python train.py --num_hidden_layers=18 --hidden_size=160 --num_attention_heads=2 --num_key_value_heads=1 --head_dim=64 --intermediate_size=192 --vocab_size=8192 --hidden_act="swiglu" --norm="rmsnorm" --norm_place="pre" --norm_eps=1e-05 --positions="rope" --rope_theta=10000.0 --rope_fraction=1.0 --qk_norm=true --attn_scale=0.125 --bias="none" --tie_word_embeddings=false --parallel_block=false --init="uniform" --init_std_qkv=0.034 --init_std_o=0.00634 --init_std_up=0.034 --init_std_down=0.00518 --init_out_by_depth=true --optimizer="adamw" --learning_rate=0.00241 --beta1=0.9 --beta2=0.98 --weight_decay=0.085 --lr_head=0.00579 --max_grad_norm=0.5 --warmup_steps=591 --schedule="wsd" --decay_fraction=0.592 --decay_shape="linear" --final_lr_fraction=0.0 --batch_tokens=16384 --max_seq_len=256 --doc_mask=false --train_tokens=199000000 --max_steps=12146 --dataset="wikipedia_en"
Each number is 500 + 25 x the weight over its row's rms, rounded and kept within 0 to 999. Layers, rows and columns count from 0. Numbers have three digits each. The size before them is the row's rms in percent of the matrix's.

# layer 4 attention output (transposed), 128x160, rms 0.13, rows 51-63,115-127, columns 120-159
114:476498528491491487489487511522502478484507544474476450523493498513501518484524520506486486508498475493505506496460510489
109:505492512468527492480519501512507467454453529545484514499541520445493481471537489507478496497528490498504533457470510476
104:479452484482525472491528479465491498501502522503478452489501491522503500476508501484468508502528523481482536471486505484
103:524481464510503475525490497500528508449504494469502500523466482526515514523495456471462501514515498499471504540479511513
107:486539483519453469467474511473478518520515518464474488517498531493508472478489533533540516482451490490499475490497523534
099:509491530503512504475505486541497517485509486514535515509521524470503503481510492541512512493525505519534467493514451496
099:510481514489501479469513537474484509531522539448468433492505508518502488489482526511447510502510497445468526493471526498
114:515503451480467453472501522505502540502484508523469472477498460503478557537486507511476491486492521450522501561448469542
092:484512514507539492478491483510485464537521481479528509539489493513502502495493489511488500508498469458515504509523516500
118:507521482483524503492494489522505480514489522451520486550519524506492547501499474476486492518488470503486483583530479485
112:518525512545503461501448500498493472490492501478490537475535558489525478455523521509475485480445493539536503445490478526
088:506505519512480526552520516529485510497516472472510507508496477517492521488470492530514530550481497525517539484489507499
104:521523511517536517490519526445486511501497468505523513509509520515529496480476515473499509476532492460502480480522457499
084:478500517494501547465501502466474489485501540493507496509515503494494550445529505487479456495481470536487491451525484484
087:462512473558516515533480511519508510488525497517492466504514503482486486504512469469516478496510519515486481469470527444
092:517519478460510478486484451517473508506516520507508493504533491473459508520536521411519520478490494468478504571517518522
090:496554530514534536484517530452523506467466491493484500497501490478489536489491497481471516532512473497551531521485474472
086:501457483507464507498489512496506484537525496503500481518528504490503453500522519549492497501510465473489505480511531484
094:513483511506495522458496524502470534476495500477499516463511465492533496522543479483529485515548490507492517488526521525
094:503480506465528513470460507505475494534487515519433465502527498500476513500455511501495461514490450493471442529473510478
098:514501479491505516502485550508506493536472511507494511460492504529507532532461479533502487536541504450490517521469508488
076:529480509510499504565491478515523551492510506545516521536508515461468508478502481505529465507446522533518498501491489485
094:470519518463509509484541468509491503456476492490515513517519520477525570478491474490483501488471508522543487457521457483
092:489505500484500476502492513495526477503491541484531521461459510537515465531524506506470491497535482483475517474532509502
102:534484499466469501526496533489501541489471480513528500513514479521499542504518494508469488535547544494535483470515537486
088:492524501550505516490508539476488496495508491494528497506504423494506468499473517487481483526504468530486488502487544498
# layer 4 attention value, 64x160, rms 0.124, rows 52-63, columns 120-159
101:511508533526482506497521470519512534485494510549466499481474465486539470479519529486522477490479491469524531472519521540
097:507505560483500528463483470476531523494504481498473471521450510494475491504435440483472468508483507517463487483520460500
095:484508479486488477515446537498462516460511496533500478494504489489478511492536527463535485492513481477497514513495487483
097:467535479497544508475528474474505476484481501538554564483558495499493496479533538473498496521477499509499493521501505456
098:472530461521497503483480477510503490506496490535480492511489507478495515499513492485514528520521518496484529471489505521
097:486500528501543498503510476461513516485521461497533462521445491500515549489495495474498507533510512490508519498511462482
107:489528510529535537487532500516460507464485493516475497529507515479507535469451473473502495483514482452466484519537504496
090:497503474502491501502501530497465509511504502469460515504499490537535504471461571499508528515504514477486533519513486501
102:504516464502461515543514512476529513451490525523474506484486483541515532509498483498518556536540505478507482538501556485
106:466531517483479480521533486493478509507493527495532491504500537481489495504511491528526502510496511495526509526490519518
094:458529531503531490497483478528467485504524489477540466506513516492500510479521500501530490506515473484491532529501515507
093:492502491548486476486496509513527533474484489492494498468491484491510486474474448431495481519461546496537534476486527448
# layer 4 MLP gate, 192x160, rms 0.155, rows 0-98, columns 120-159
106:476549522507537501484517497517545486532498485469492516507536462458506473536527466523497522511503482516468518508498545482
093:479491497479553532543472522495533505485538493512515459461511545454498511507474497517556488499531477485466534495508439523
112:483562520525495527469526485522481506519496509512504510481495487505504512483496534498487484495484513475513497547500470520
096:501507527526515498523496513522501492506503514474519513527506546486487513453486504509432530509491497476527448467471495490
111:474535495528498482516534528527493485520525514546516508516470478482543517502505508506481487507507468508505514528519476484
108:482475475496499483499497494536478517488506485484478517486484505492505510525501517502473494520506496500521484473457493484
098:493505495479474507502522554544504518471497521497502526463508483510496508495456543498481500497538571495531520480515505487
101:494473526528511532536551532504489488583503535528497523498511487481522495500518525498494500505506523441543471511500496490
089:458506516484467482544522513512500540501541486522511515449489504516498507437495514496496486517525541480499503519498521498
101:466512522566491511527506503534543504475522486490490491450464516506530500492482508482508480489480532494525540520485486510
100:520507567486465473511528486496517514473502513488500498497479507515491485520459508524535507499502533528532508503490468487
106:514504487479489505529531536510472473456509505539491552442525507515471489500475517560501504508500525488485477497525513498
100:479501526480486473531491483517526543482489502493540502484493483507452500514487492506464468512533515536538487494512533486
088:486484507528511498560480470463508525512498508495513464470471531511511507466489470516439482515496468486471470533479501487
099:474533508498538497491511519509481504498564522495477498495462509521514513507493526503525544500460515507488480464476480516
105:483534527509508513498511500455455478468532505510469501548517526488544489523501470524510520483544519509539532509477510508
097:523491519536461484503505548500477515535489522515504517496526548502481480476481474501538487495503486482449508477526520523
099:432509587473468494505498475514494511521560481487490527517498499502498530507469501499468527491547451513504483475474483461
091:498491507489478535514515500496515498481502518513518491466485503532440488497462499499535480534521521521528490503544494489
093:497533538485475524502519507477518482517540480519494506469454517485477515475535493502486482510549492445528468474514461501
096:469524525525501514472533529502540459495478534500460522481465487494450493503523516485511514501465520483570502517499497502
091:526486525486499491519504520524508507465494496480499507497488488476521491494466454504496479494519495483510484493453527425
091:502513492505528480526495508492473490518522503510501517472472530481459489452507483499500580539495495545540470511489543478
095:468485504501506507535512507494515491459517458501541492506525510495473495481464516480535493509526463505494493517498486460
098:473474530491486516526500496526476522460514498488509459495506519505496500514531506513491533515473490505551483505481480494
113:488546484494523527527526525493493497488511488507511510534475534525477507518500508516473536479482486509489470500541519475
103:504511509490545475485501546540492512465481505493503509520512521554491496489455440502550520483499463563505464464490520514
100:479496522511529496488508514546531505530491474472493555508467493496470488516490544490470484453482484457543511477494482485
095:525503503506486479521457507489469469461465527496490495505470485533506515490482515493491502529486501450480464526491509436
101:426510503476482474518498502526505522495524527504545481499507515552531506513492509514529475464503541482537507521518482465
095:488511502479493536471504515512536555483508500484464529519536522504503511496496490498465526524497529487507448492470483482
105:517551467473528482493518535475538491500535485506513485517506511541514520482515470516481520518509510477551493475511507507
093:514520523537504516513525515496469501522476517537487481491482524550459478528442490515501480511478508521498445520535505492
106:483491513519517530534545521508505494474487477461453518503535536487466479477475494545520529513491500505513494490474498496
102:511528495489515458490461495531496509536490535493499514516486559512514488512482514512507459496520464453524541537499509490
095:495533558523529545546495522469521500515507540509490494506451482489472507495505510501537460494489498525482424490518480480
105:458470528519545481477513487557489497514483476513488513502486554518505511508525417529451519511521460483503490500504486495
103:561525500529501531483506515488489517496494519538460505528473539513520469478476552480509500519513500533497459449529488507
107:511498491528529552516473524500509510501480523499474534556493495491523497515549468472481473521513517512564434495525547474
112:531513516519453535519563507506475479484498530487483446484496498463564496522482535487488545486507502464532511507493503501
108:474509531461476460522487550515560532476523515497522507488435529479497496483472468532477481503534491512506517534511502503
101:485532524525497483481508530513485533496504505477460543501492487469579510523510508537473520480487507477482500505520490469
107:482510462501495510506527508527513526473505476456468458486505512465498499490442451548507514498510512512518536505471517538
103:523494533535553524539522491517492451478534534452467463480467501478518475445504509514515478518536496504490503522498500500
099:517471501550530514486515487567516463497505461505537500520522494448475498476512469503483504492498465499448481494519490489
102:495505500480563513474507504515516495507462497560493484490471501504504505499548488493486534519489484478515470481527513519
091:486562511514474501514515518490518503525547535464519514519457517499547502484515483508456501535455479473522470541463535465
097:516487501473487498502508520495494510478530525500484501499512503475494514455522490531468547518524510501473512475494512487
098:472483511512485503544474501468523549505531470501480469485499524460542492474522492504504468492485450450490463527490484468
103:469472533544525482502491523540494477476502529539502504478475583507481500474511475513500475514484486479461506490512526463
104:470535522468562507519508504521528503529489487536546526543473482542471482478522525517513492480518540488519495526549492450
088:493538489513484522515524474463486502496492489552438490511478470433525501512511522456500548488546475540473484478490534487
103:484511502538466436499474516515504552486510545472495522522462485519488507522544473527469540489516508538484525497527531464
093:502497447507502481514565490474523492498559510525498486520524502491489490526512469512527526497484529511480507491496519510
097:439513498456505435525522526535576545532516487481531467550506486504496494488525480510497488525511478512489518521492519505
102:469516493509527514520568509479444514496532495509511517487499513490510525518484526519490534509520485538533511493531511507
091:498471457551522518506465497476514504508487482489484468526484464503489498522525483504472534480467492491478496475521512479
098:492486511499479493499537506486489511500505534480507511497497458483477502472493523518519535476497497551541520489524509515
106:456539497470494478524533498493467463508503529514486464512513496485506526515481505529469549483495497503547491507486530485
086:453500481498516577512525513534505498508502462516481485493501497457513496542422514492516492497541479469514490483476466516
108:491517476547525486524505505538469512508513507533510496472518526504467505475516481514462486520504493505506489488482498475
100:536531508475481451493478505539504516566508518503531480514500510504454532495500487521525481537479472501510487506493562547
106:474436527501507483586491536480503465528551538525521529494513521468510482510518514520473498552557458492500471506470521482
098:494485478480465488496516468509486533502537501464519450521521523516459510528494514513480523475489493422521530450525492454
096:519504506507529490508528503479507476485493509496517491488502517550506507481470517493492532491476484490561473542516497467
098:477477474542488531488541494483551506491541513515503510520435532539519485469515499518525557523486457515473468515471504489
097:499521450514447528474531500489467498506487566481489486515504498524516489499494513526488576501499507520507497497489541524
101:493551482497485499497505530499491507502557565512538488500491479458525535496508440527512482506473477494499481493495506482
094:496545451502519455519527501512493490503482518521478509509503528528528502483502496508452493484458478513515483525512523489
095:518482478532513469500502515447520519518495514543502512517463499468525491539500503503520474503524487530478514499498498507
105:504567464556536457505493493506489506503538524539486501511475509490497505520534450498484557501507465532496440508545489522
098:485455498503468493532508453520506479470496493497510528512462517516527522450531490489511501525498486480496491514513540436
087:522468485526509517500539509468501455500535496530513470558532479498538505534498509499522519497531479521511504480505477513
087:525516487502527536515495486487512483501519518455506509513498505528492499507451450480506503513479503496516471515531516531
103:487501545521534487519484445511526494494494470509500470525516488495486506526521438500499516509499470560506490528508491513
094:450517477508516523464543541535471538480486512528492499470506526508512491543490493528486530513515505496534510489513500509
098:556491527524450488538486517493506502511482549504510463491510487537517521431506504500488511526498491458552515514538505508
103:488491572480516516533519510532524464508520515492492524497527500499499503473534458549538518505520480500513481504496483486
105:506473537530473501546497509487518501521487537506506459521538509457533498484473511483491518492495506532504512490489522499
099:519508483513501480471518503472527520477512494499462520522506493508527500502532515483513492469520513482521503540462483532
095:471506496510515458522517447473538537489487499516497487526514498474477502500465531522514499486463494473469508545484505529
100:532508478478466478513527496544479469482469522512487520455494486516495481478494534498472532523503547516560472542534490471
102:480512503504493496539501495522484565496512567506490505501482461519490511498532530518505494465488493498533508507531493494
094:443506494491473511518470495526496501505523474480475463496519471504497502491536474539526507576510467477459499517479467497
107:536485468485491515473491525560509498467524476480471480499499505461467483509507474534480484511526489492480479423509502491
106:493493536484453479525527465484495495518496494489484533489486440502532502525499505520450536480471494512502499496494506472
097:481517511487503529521523528535486504494505490531480482498494507477459519513520527527481536512495521494517473539549489517
096:498507481516490500484491521505517504493520494518539536492470515443506501509513513500467488454498468464527503520498460479
099:484527501521501502467475530531459557454502500544498513497515465499504501536519483496515490551506487519505491474549571523
098:504498491518489531536489455531490482539514474496530501492484516503457490470488498483475517488523478457505465454512509476
094:474544497515505512548504573490509531561512489519475440494496523533526516474470544523507520490503462450535503472512511502
096:543491500468522441514511504520543449505503483526541459476483491475497502452486525494517467522526492496504471506476490446
100:530505537515518527502494477473480473506491491555490500521489482535498477542527504494527477496524506499525506519539485491
102:485477515511527499586458530500508559502490502539499485534454492489559525485523511505486513518482498491491482495490460466
099:489534514534455452506500455546486547549467494501447518464489514506507499463534498541525540489478486485504475520502512446
099:506511536496466425501498562447433503487466516518509483505512504486507495486536509527548514504497483507555448490531483510
106:468460491535477521508530513486473516480503525472483470504496539505505489472512481522494513516462469534465443466461522509
100:487500552519541470493514459507480471497535508494492484471503510493508515484468487533510489516504479491505522485513489534
104:493496503506482441483524556529472477473478493547517543478487521534477469456495537539503532586503499496507478480538523486
# layer 4 MLP up, 192x160, rms 0.149, rows 0-98, columns 120-159
099:526514467496507461510480494502502540489488516476493467520534521524481488467515496500453499481466477471486507449469507512
099:502501497467476476509451477489506497528487505491524500492511502488492484484487503498525486523496529537485522558484480564
105:516491470475525493472480449526497479547495531529508513520515486497547470483538492514463485494491554516519523463513517434
095:472513516474525501496545428460507470476503488509552505508508443479531500538459489476476516521531536549507500539502522542
109:534465526475497504471475499500558482512494485488487519534496516507498505465515512512474478481528508516490481484473497486
101:522539516497480508503499507501494452524530487510531522508466541496513535456520511505506490501545490515492515518488540485
097:540478513486484484487463497528482473475443500472533498506491515544479461463505487509495529476487521535523494487478524492
099:509504506492491487507477536466514520480497504520502523521527536485567499470463462520489503482521530516468530486445490504
092:466523525513491532527527473490526550494513475497541489486493494501518493471517450507457493505513443494508513493432525508
099:509520505498472498497525462526539491509511500507543500460508532475454454506507462517545488489532495520459494522497476481
100:503482481536511526492527466531502479475496523500494481530520519474510488491496446483445513517489459488511505497528506479
103:536510493512489485478505499480498511467515526516517485449462551540470491517488475474504487459503479458521465437536489456
102:514501516444475468506521486558539490497488488495509501554507489532497473497477500534536480517539495502494502490443527509
096:517544484499555517528502471510470523563459479476534501509460482566483494475487538481431460491500511492508468500507505495
102:508514481549491498505503515518509488508475498515479540521484507455500516481516465504500498512545494451538476520534519508
103:470498507473520476482510487521492509526478510512500544513506461522534485486527488483498470512514524461525480454469501511
099:488497533458481495527479483480484480538528547518483538509513537466497491510570475518500567488493523501530491494507461511
100:534472483489501469470500498509537521506473480501501541437508529499475480444449473484537453492494517519486505491478532543
098:511509454519505530539482525508472458450511506462525491477476498515505496526500508493537499463500479494470517470527492520
108:541538496520498507527549524477493482498482486480505505525553542505531502455472503538493491493473540525462488507509509441
096:493493521482504482528486516491515498515528533490545490481487492509472488512435506465503499507538505534489530539484500470
097:510511500479540493489492546482502486491486488539516487513498444466487494520503487533462520447545451530498463438502482514
095:512486476504448489516492445488473523540500543481514511514485485512511520497481489507488463483483498455485484527447473494
098:565482512494514463467456481514530508530490497467491437504510479483531530515510495488471497512484469540523491482494489513
097:499488486492496496460547566466519521511490511525499524448542498524513489504496502488489481531492549521515484516513469486
111:543486476485467462524518515486471504448522485481542503515545515493502482517479454517505484527510472556512523514499525530
104:521469481480477515478503550493504512472517465478509487497498519469540475475483457512549460482481481521506528453494502521
100:561535504492477481518505477472482530535472528479479507514461490514492483528552549517522494499524529531499497495548547526
097:494439463489505504532522533467467499523512452487446549536507504449545515508468452485468491497505503487518484498498508497
100:525472492497456517504494521510498463463523494534549537461522549555517532438507528514533493527530522499509481493470528485
099:466507510502521538485470488526481455490510505524489494465500521493496488534485454492476542551483502499503472526507540501
099:484524515495516484525490491488500505497493522449526514520480479466511472474513456506533503524503493532480473472478539495
098:496475453472473496474500531479492508464483540513479510465479539498495529502442464491504487509440518497502484450504512524
100:466519507557514529510508512517475484507490466497503524500510493470474506551477521469475514472481537470492483529506508489
110:512475478517494488507491495532446513515553535501490507466531490466552505523535489499455544532500482462494518513469486485
099:492523546510492451490457479500520490495514510446535500507521501507467510477450490483456501482475479477461500544479447477
104:533522486492563489472487487475502496486496507545473498479540494487449499468506508493482493494496538528501454472519470526
099:483500482505503506471526505499495553464499462457514502524505501452540505485477476485501512457488509480505480466494548513
101:531524498486498496459541555493465446480505532528518489522502494490493505491524475536505489478468486489512501490524514510
106:508456490513490539529528500525549482510458484523474498465474483477565479551483521469435517541448526502494482513496496495
104:488530476494478526500477515491502511474521462518541521500496487501528505507532470499502517471508494501502511521513477514
098:517490506476484474505526494510498498474481469426484504495534478503500516446478488504473518515471486436538488477502496483
104:584460492543463510489503518492508502494512500490514492504454517483486500500563494484534509502458480517466495472516515474
102:502457461494483481516507515489498500499494496457487470462505500546459495464539532489533488502487467488485501493506515530
097:459470511484475523494519540541506509518516459501508503477499521471468488501488512479470467491521481475516521483469468539
099:498508511548498512467482530498495518466494485498480484549514451497497507571471490485544521517514509507504471514529500547
102:488487474468432534454489536519476536529543489488493512502528538514521506501488490522486509551487521483492463503501517447
093:490466487482457463559536483508512497470502519527534476526506520502514488485522488502517527525520495454500543545503498486
092:523486535474510484467495531483507507514454467545444462476489496463524499515484487493522498518498461515524491494521504479
102:456505485519496560497539508487523489521465460502501556539487502508493507500524478520524481498502535488489453522515496468
096:554524517508528486538496501559530483532506536450555485516467500475539498526504479521504508533528458529472482502493497510
094:524496439491471520521502543525517511553488525480474497501556480519492489501463487516486504527527525460528515516485516521
102:474495491557500463485502494515520497475467487494518499499476475507528507485466538542506546540479502492457487498538533541
102:537515534533528518462505495495486498503492551490476533442514465524527514522508526521446487525519514537520452475525499495
103:504553494518496500502483531526521544480493538493509496542511572528521515478503496512509508526537521523473474539482536538
102:441528503480510518504558519513506528520553475507508473489494544451484486543491488512484531502481490501564500503566506496
091:497531451478471500501469551472480517469514484487459538464538521475491524443481557529499497484493507487534506500513470475
100:486488519529483545491475514507445532520448462467499528489518466502475496471499501472501432494479486493562457550509514490
100:545500480505470434488530493483509511467521495475536493516476504497510507500479497502506510502469511509468532494530498533
092:470466458455492495516467508490531515527522516509518538492508488514539489506545510497482543469515515523483526502504539510
113:496500509552498496519493506541475506496496519503490481489548518511493490478534502510496496484598528483483508452509511514
101:496499531511498492485502479489473487447495492481476496438486565499521516446513526510491501490527483534489503563483494504
104:557541450451486522453500490540496537489501524500496479480472533507480501479480475504506521459523534529504515508502490496
095:468488543508513497427499439555472537527465497488488521501483490528507509508516486483530551506497472501502481495490535527
093:475517544465517530487510516556528464544461489538496502510475466469549507472497519488529465504506502533516487506513499445
095:460490500522473517506539537470519479505530498461478519541505478482487489528508487478514560532479465518484465515469495512
105:487535481496509514500560485488477482493460484499456490515533492480481484545500510465494527491496502515485529519538526521
099:487508512474531529511460524511484474478507518511454494488458480498463511464515495507480498540512501461489447515500566497
094:491515496493481509503445514534474498468516479487508530470508540464502513484493485509503486506536487469512462498497498482
099:439491513545498501523481483499485522506472528466477471562499490491542484530528486486465506485489437492510484506504545499
110:512486512517497484502519491470484494487495526519501465522492512505493506488489475483504490524516457532479460504485522548
106:497501514548532500466489524538499522533464505463521512507499447497536475496493544503447485493469492492491489471475467478
095:530505466510510504542481507474448492498493503510510503519513485479510473500491511474513442515489475466483507499507495492
097:506486558546543468486506487521504540538502552488508447473477496490491480484484490478472476480463468489545519502485481486
100:470503498526522503502531459507443522503463477562488474471517507476505496523510504479508509481487504487497463508489545489
098:507481459506497473457503477497504533478520499476524535496509537516522512568476472507482521552512469525478460513454477526
097:543499547477444518508458525471477481511502513475464478472520517505499485446522556511536492494492491475555515496532477528
105:519499501472517522521518486462472445536506493487465517469476466471463530476528491478493454499483502494540516500504493489
102:493489494495489495509513516517514542458497503540510540518529528476485492554551493496490522505500534517513457527518508477
106:483485503521480465483515489506477545511526498552542461497498433529506502511507520466528474497508443526482491490514487489
100:484471485489500484512524519478501483503495536496442503528534550539501520535494467516524483501498536528506527532489435542
097:511545466510460499490483518470468472492486494490455541525512500510483491479546500513505531481515559477489498537529530524
104:524434508552490488501521519512511515496511589487508447522489495486504513490513521508513482547534481531501503506496529472
101:531485535509487474496511500544539480503483499518496536509495526502465465523524513471469506495529519474497470536515530457
106:513461552501489493579451486497508512502471464496494490481550495518526506496459533505472472489527485486468492520495500515
096:488476494511496489555499511544513495465507503499482486500481550550469484516509500492495532516539499436463487512545482538
095:506496490521523576497441524495481499479444503540468508504529505540519495500520523485475495528508553484508492498510521542
096:469491478482529480506467521534496519522509486505494477516491513490513500511500472511520516452483532525443469479495525482
102:484538513467569482476489489542505466512456505533509506496518449528524528497527504470478514510492485532524544524542493508
104:481497498509488494522512490470469493517526497531544484525524467479475487483467481490536523502497477533547447535470461517
102:507477504462440510493538470486503490479509479514476437547519477462521505521473480506486494503494463497527492506488508466
098:490528460521505519511476506520534496435506526490499502506545513527471511511493498489522494485482490480500512488537464508
099:518522449467525485472511456474472484477530471523504475481488483543495510492512498504533466477537523431506536496498495517
101:504531499509499509466457513497499557523466489528501509505491521562459530496495463498487507498487481492461487522524449506
106:540464467499495528459467499480453479473479529460509483468506504477516498462495491489484523503462527514499489494473496508
097:509514480482505472487503512514539502501508471532491559503478499511491485524506506492510499533567505489526541491466489503
106:529496522497517504500498539474499533459543509455463506538514514512505497495522496561511509497502496513462502475481501466
097:541565468513510524506489533523456498529525472451492475464447517516517511486479494491487451489476479472490549472476511536
099:519511504502551492486474503500506477529473521471501484561449516507532502493484460494492455518529476479488522480495500518
# layer 4 MLP down (transposed), 192x160, rms 0.149, rows 0-97, columns 120-159
101:495497501419502490506492516471519464495532484470511503545509499492539441490484451488501506498491550530508518443485470527
098:534472453457502506530471475532513512493536449538458494492469488445449474493523456470532498521511470543500458504502531510
103:471490488529524461486510540485469487501482545416531525511485499482494549514485502504497507510489519491516500490487454463
096:501534487466506497476488478496509513528496457504484512474487513512557479519485466465514529507505474505500516531500452482
107:485525491493499520505518476514473527514518470426540489499503439509500513504490484480491483493500502456455565515488464504
099:513529496499468535521491539451485527470478530524506489499491550493508464517476543504479488489463502528523509496506474518
099:459513539476528434469439488477502493486496523511496498534496526497496483494513479472499471448446501484487518541512459513
101:517553520489499519468505511506470471479465476514462481506514531470466494465494482518517497494539496457506509473520475493
094:486502516471521508496538523489488481521510483509541487535490539495519435492514500493469479514496500504518468477512522542
100:509502518518485533523518573526491488558444508507494491494500483495467514486510496458514458508512542539478540492517521477
099:537516507439531508498472535492558480470464533483472455474488499538504511489504513574462524522469473529485483522484460490
100:485461498545540521502489499517486545504490501504528478500467474477507478477487488482513512486501505486521504547529505526
100:490493497513454533515530489479514468471521527503478502493526496495529523488484498469483515497490482495518496526515492470
099:516525532494486500494494492508475536505509490486531443510477499489480514498487517502519504490505498505508487513495491495
103:494515497523535488520505519538489504503483510535472478493513484461505507522472510522511491544501505485513520478503534474
105:495504479535482528548484472470484506480566505520531521488533508456488527508514493464500514475516456470486491465492484524
100:500513531522512511489472475488459494496500544446497502527481450504482492541493477522529485531542474455501510530523516457
101:510497513490492486508532526494495503502452485507485472485491502502506517514516480510523471496501520486502498484500502510
096:466495513478500473512473517526507514494493503503499506507503486452459501492478484492509552509506477511492523542457491507
104:530516500467470535497516487510482522458549514533483475492495495490494459489482461501498499474482515522474484483546476476
096:479502511510476536488506508504481507475486530498516523481517447476457486501513484482499512513493508475498511517525455471
098:483523508553503511518502522509490531494552497482501541503512459499526522517485526552484490531487474498516491511524470512
096:516478489518472487489516536526487564514505478485482520492456442492479521457550495549508499519506463508480504546510495526
096:485492470524516505503494519480498498519530500495471527501481526506528580540513504531523478508523534505509506535500491519
101:495482504520507498465487503483480498466488523469485539517550462505512497475535486538473488471521493494518498461496505502
108:521497524484526483477493463510528496513522482475458486491513541474470514522514514499507529527520578491455517472500504513
102:486465490491518512482527527524500525474530518499550515565490540444540523497490476505465491492504475519456473504466511508
102:503516495539531497495511534525506522511520500555523510497497545477511530509475551485503497494445482512492500517515479500
099:494509525520480517552510468501475509527493525502540496465504505478466542505522483517499499526475560508468456500498495499
098:498499486512487480483476468464504494483504514494519492495520515546535528464519498495465482478497524475549512474499492477
102:516522492546501491499536508477474470484527509454504496479491496494459439487494509497527477500485478515483462491472466481
097:484464517491548481489498551457498484522504480527552538473484486493507513471540428510510524472480481493446484500524553523
101:518500490483484508503489466502507499491510497520491474510489517538518485509481522518486497499464523540488533499521525490
102:497454505512511535529535499493532470499518531499515516489500479504487490501547487519516483507495475505532476521498534520
102:486476505497526476519463515511475510509488498501512494467494510466501499527463485497498508458507529472518504506462492498
099:503504496506524518512501462523511526527511515518542499458497479482483537522525507496514519563512545506490497492533506482
103:446498492486470488492538553481531516491535520509522529545481517487479478489467481468501477471493461523496521513551494503
099:497498518484468486538522504489533479480520506493481464512486549529506461493465513584491527485519486485499489530482474530
098:491506525449511473461520493499482486487504516489534485438511484492501555514441507501517514515473458489477485457531495506
104:501475500462513463499474525538494532465492493499499510516465520512490511504497526499462504494479514517516485492542494501
105:509495528538526499502512547465459526479464519496508507509496526475515453503512497494464517525508508437511492518471525499
100:488483471518483487502523523494514482456525486472509514483503498490475470496507501484506506472513466493447553474504510542
103:487468474485497479528504525539498470529437509537502477487523485502527523527453501486505503511517490509533485520506455537
104:489502505476538466548460513487503509471526497503527516515483494446502510481494497491523477535519473525501491501527519508
097:494516463477505507513498503477498539513527516502523471488516473472504500523519484513457499467500511508455473484543444485
097:530491507488509455475531503520488536524506473513516496484504525506532538500485479497466475511463487516505518517496454450
101:517493491462440504511495482543492453507545491545478514495511495525518498513449525454474488454491482526502500480497499507
098:481543491478519487524469536499513533475497519512484516502529494504519545547458495505492501507502505483475513507514491522
096:508495487490447532531490462553558476505467457552469502550493449485472521534521496455515498548494491486499511521505484490
104:485489545539483487483529458512473468465469495531496497517475469481483475518503479585530514531479521498487544463506516497
097:456486488504514566507466520470476526518536482499502531484549473483461556492534511535522462494475517513529519519496500508
096:539497492548477501481517466494506553536492501537532483534474539509497505475507501535498516530469526496480485510528504467
100:488518459473509519484490494503517512540514509502527491513523540529521504492544554500492513500481526532473511463451426516
099:535490504465536521479554468535506519501477499533482471477472523466542512516533495543525504511530508483522528576484537524
100:495518543533525506485525501493492511518511515465558522499475439487492554504485503498503466471486502509483501524475536463
100:503519500509489528538472517478485518463505546494513511501541527514493516466490526528502499469495480485479510512490454502
094:530529456486540509451491486482527526490493492479495474499524527518542494498511477537506495522500472514480454509509471462
098:489519494446505551488493467506521516480514515502470507504534494455440503458533492485513505521519472517444548496520485484
100:484467498464511504505537510500517488543503470532484485495520550499496494473533516512483496510495529516528475500497502501
097:486501489484513492520530500521480503523523511534484539515511481493507514511522545539503500462523495480468484494475528547
104:489507509502525493488509459514477469510479464484473449473503475511556501525483494499510509508476527506483441520494510486
096:463490492526511542504502460524496460489486522497488534428465490480517492488479518518527503518516477473501473500531488512
104:493511514488486504498513464489479527483509506458514526519477464529476460522522470476451468482503519504499518500485505509
097:508498514487531494504507488463476510528492523501497466487491488454468506484522498464527504487534466481535512544508510477
095:494533539501546507504520506515489481471461519467528529490498448528472508497506497530439483491469528434489486525473481511
100:513485458509466510478516533505552535479502490511484488499503484504506551522513516469522533475502555510503491487463513484
103:493513490472492495512503515443508452508515441484494480511498510492536481496464481491467495456510469506498503502559479479
101:489493509503494456514486477481504496490463475451475455452506521514496490513478521458496493515501521495491518505527471495
096:490463498535520513537475555540506519482513498502488502457495489486520503474481486483499503508466456476455473546511482495
096:475507463484483486499477484530458486532527507554520487472549559502503516534468466520519532539497433475489511470504472469
109:476469491520478514514471494508518504536471488466500504470455528496467522503505486473530519487500498516539548492494499432
102:528523455550482493485481528497482567501522496496521501491528460500472526537474490566526526470496560482484509485467514506
093:497546559496489509505515448499486518469531515523494514549497525481467467493473488496498503518522492480468543497494494454
097:443509465454463535476455512497548492460540517508569526479491513458455518506522492472496497471512499510512488504501501538
100:524508487471467518502507514529472473506539481540529526503481512498507435502497484476493527511482512477493513503467552551
098:487484484476508495524455485543475492480528486510486497519492476535551418517483503465541521500493479487495523527493485499
101:468485528493464504528480551499505484500514546505512520514530453455551519551490468514480491476510522483498469547479485502
103:480542469523494515504527518480513517495494532490491520505547490457452490502474500504506486481487464482472484496529526468
100:534500532481485483510475507462503463511485515446523467482535525509501495500477488481499487504520522480524514516513466481
104:506508473539511524458542512529522509481505516472481515472528498495501503460494493491516482519514462469476457526464542508
100:542531513495497529510488441507471468472502557490485502514536537482506459523511519404531531510518524510488484519454467480
095:507498493484504473515459476545540448520469503506503536459514541541499474522527557460532469528502516493509462518514490502
101:528465496502486490494480494510517528477532522533507556505497476478499492501527481498470482511517488477497502552500554475
101:516525493501466470494489471540546471465517515534500489538492504462480544496524496539477527522471482499528532488512495536
103:485529485527485514486522516530501469482489509501445480518475493493513529488533484471515466496468521449488487486534531507
098:498510537503477530546517472479522480461540501524510488536513495471448514490498530503494559565501474493464456502472537496
097:516489506497504504532528510532471492497473509465496543484469506500501457493509500535500511472506467509535502486495488547
097:527499554503468513533515492503496485515499527475503504506492475492501549494483504492550533479496503521487501526492455483
102:545510463478502498500526499473473513560453530479511479468562513487529501497497494492488495506514568534461475476518475514
105:530525492493530503510469479501509495518496509509531503463468514493508529499497492457476514495468481531498482496447481510
102:487478533509488483495499461475513524521482509512479535517468505519471442497500544471503499528465498517509488493587496461
094:504478523495531477481530519487498504558461501521503493518447500478481493475495505429509461553535507492502495503503529532
100:495509489514489510506454506481487463504532503503515478508537448494485449491479530516459456454518500493473517510499477485
099:508503507464507518509472481500506474507505443524532502503487464488424512466501466533516512486511483514519492483487433499
102:510507514525487521477509489500478526522512483464536482443478530512501476500494500516497517452469518490490470496502496502
101:505491524469518528522501505503515458536506499493490474439534510491498504521442464548503489535504508492505495546517510484
106:521516476500524481511498513479520472513490532485484489508507560468514541519459473544506537509524513510459458470469462522
102:512479511510496530483443481534525456515511502496547475520526511497496481495506464487514511470493511497504462524524483510